{
  "num_key_value_heads": 6,
  "norm_place": "pre",
  "norm_eps": 1e-05,
  "bias": "none",
  "tie_word_embeddings": false,
  "init_std_o": 0.0287,
  "init_std_up": 0.0287,
  "init_std_down": 0.0,
  "weight_decay": 0.11,
  "lr_head": 0.00476,
  "batch_tokens": 32768,
  "dataset": "wikipedia_en"
}
Each number is 128 + 24 x the weight over its row's rms, rounded and kept within 0 to 255. Layers, rows and columns count from 0. Numbers have three digits each. The size before them is the row's rms in percent of the matrix's.

# layer 7 MLP down, 384x1536, rms 0.0586, rows 0-82, columns 384-415
099:125117086124133118130103128125123142095115129128152150128125138127156106120096167147097139122111
095:140103133113129120137122127138185150123099137108110093116154098147120109135100172143166142119099
097:142141102140177148147153121128103139126122141117126091137127117129178123129114140085128126168165
102:108112134126092128129152128111070111156138127138124122123112148106113114084129149101137089141118
104:147139164106169111161149121142119132094113133112163117115103096126129104114144110113105145134128
088:150172105122115167135114162128118150188141154135092104134131145112157163147144119132141144143116
106:115097062075107130122092113114159122193093143107127128122097138129157129134110157133143126141112
099:133145138134151160131122139132105148137147103111105155115120140105171110100120119130123168118123
102:121136119119147078088147127118150146164119110128109067108140127122125135137114126118135158087123
100:136138126099143131121118147105110094127086139083131132121135121138080173127158171151115120136138
095:094133068142137137167126127145124178107177112130133142116116167135131115101085119140126079167128
093:162116098089140104150102122099116154129096133140156127131116133161169138103136128112160128116139
095:120089095186150126121196145205159079139100172159134081156124122101106122103177125137142100126124
105:130115114144139118114141154143124145125115122174106092100104152171123131125164127133094097161135
102:127136122127138146131135131130096120188126115138130112137123124132130124152102149132138124141119
095:123097153111123107103147171108135092222130119161154150138118126124087108140137135127171081103136
101:122108109144134123125127142098138071167183072151124112103109140089098115125119125142144115152110
102:115148132158133086150102129091162112129125126087153160171146132115141118130084137126164101098178
099:086178108162101109133152163058132111087130090146086146121142095132116130145096137158114132140117
098:105116128157132106111163091124104154162120154100153138112134096155129115127132150095152098149117
104:121111133161148170149115144160136102173134138134116118125107126127140147128106116104165145111105
096:136094115146142097146111085139099148151144109146090134161130116121119131107123130144131144119095
096:108115127157116129128086169171109089138135153116099172129106140093162128153136087160130130140116
101:152147132121102130182147131115088132114160091177117108144150159120143130146155084150105154090132
102:126103191159148142139130154138154133133136127157198155108157181156121122128138142141143149111104
106:141111112098104142130124141141112144117124105147115102079185101114100123178116144117228156132122
096:154166145075122138153155136135099114125125157127149125092107121162098140171161154174129117142130
094:101136108143176121138125098184153139094163124113134076141114104131101132121124118108116127171142
107:137150154129138141143129122092178124107126155135155101174135115109115144104144108129129118117131
101:128125109147150092107140101131096118114106117113137124070123164122158184128104140105125155150140
101:160128128124145153120174090137097142056135057115117138133144106121118129151099168131132141148123
091:123132092147088135129105113137109124101128131167092101129118139134176119088164131148138128151154
100:170129110173129133143125097160156108139122149119148138149112102119145122116116139138067125181128
102:118110128086120142128110164127140159125137141098133119139145136120114135116159112124151144145125
099:138112132139151157129142156134166115108139059135133130089100158143132149144130134141130166145126
099:137103116086154121116143149128140117078127127114104110116138131141123103115115132130128140146128
099:144131128131094093141115088130146130096108118133155117121105141123130117140099148095125119155111
094:096146126102125135145098142156105129105130124098081130133114156148115111160146131098130147089154
104:143110141134132143153104081175121123109155132114124162116123110182126146142120124129111127089138
100:174103094112149119142119131131169105129139131177154099090150127149142086123144135142183162107125
092:108110122158161117108192168126078117159087127135118149100142163124095153162138160116073151143126
102:098147160203144134124097131147128137135159140130137131145143096103116107154091170115173160125130
096:133156137148120109157108122116114134107101133112141141120070121135113150172163121126084142152160
093:122122177107096137117142095104152155135136169125137127098098119165142109167127135142138146116118
099:093121125102104111156123138152144071067120136159139157092114139139101200151127127076142137109132
106:121105089109163180140124108148139118169152151123169121113114165127119119111137170142149147118095
100:123150106145121065122108141112130147163127137116089123132146106120179103161109116143105146155125
097:117151159157112135130064125118143083125151136111161126177093124117125099158074118083159148155151
098:139119159114129145091101126106122099113142151122157160135128120134110133140107151092094152115081
104:102104101120113100115153108132086142172142118101168143120130101121142111106130108143158145095129
102:100147087098165113127147105128127143147089118157123113111149137097110136141121187125134117138114
099:130115142133106127123129180116118130097124121105138109135125167150133137119114082153107149143151
095:114097144040135123117121130120145115091133150129142150081121165161114094132102181068159100114099
097:126109156122114170137148106131114139075151123146127137139138149173131137130114089119111148106112
101:170120164138134109148075146122149148138107134113116135127127088126103138189107137087123131132108
101:154127167158129123177142137139109129162157123123152128155145114120112108138118131136124106141120
098:124125137146114115130123137119102141106112131120178137132165135137086128149129148118157170113144
093:133128162170114147135141137138143058108141103137156162148103136103102122080114101125166160135121
101:150075153128163144105133130130155160148115120160116140064117082150118135163177163125068120146179
102:093109128129125104127133135136132134147149133107159178135108148127130126091137154100134105132116
106:087085145095117130123105141081098108173146146143135167147131122102121124105101124102139112148155
093:150137137120163131119111135108118110151122148130111132103131135136135113137113128118115128105134
100:118136111127171131103132168139144118116141119120154115158116140131152097131098126148127147111110
095:125084161165154171156163141108147182137183116108165149139101152100122140137161136133113124117075
098:087152125137123120139126134118129097103138178111132156162153154140103114128131144140126150107170
098:116141128130145134129186120161122150164127106147146131062145098122072099114117157088109147128153
098:153142113101126106131124124156109126143088143137144132132128096131108120134138090103136155136138
100:183149120116162139127165118142132117165164111117093090146132190166143129109153129136137138157118
098:074142147107136078133131105145163118076138114140137112138141116097125162112133134116086117164166
103:135137138125119100131163085134082167113147105118120104179120159140126129168130142184095133143117
102:129107147101125141117111125117167126118134097147073137138113142132131102112106112119134091123124
101:131155164137145145149154142155107119080149140168113115153121171143145125148158150182097116130161
098:127133104132086095120118127098124160126104130117135092158158110117138139143163070112110181116126
106:167115149112120090146135104141122115093151156136098112111143135145114122105086139161124155155113
101:107127145151069104150117107116144110126125135185113159142142114096149132116134141142114120129170
091:104117136130112143098117136131125120154139149137136113172146133124150124109135118126127096164167
098:115143108156182111147161147133093161130146137144132143105117140122123148145115122162143116159110
091:120146160117131133113105079101107148183090181111135126141142147125114133136148131125121064132136
100:133111151120126124097073129130163144089136081125112083151110103103140079112126125172131122143137
102:133102129147135169156153145184123116135091122158125095140183107143102117110119120124129144104113
102:105113139096130165106102127119119107097134105163105144142134135120127126135147146140140136090122
101:109114106176144113153106124146147086090078129119126149086120077129175135114134135098087155168092
101:107122135166168136149102119137121108148129138060115151152145136153104121107118093140132117125121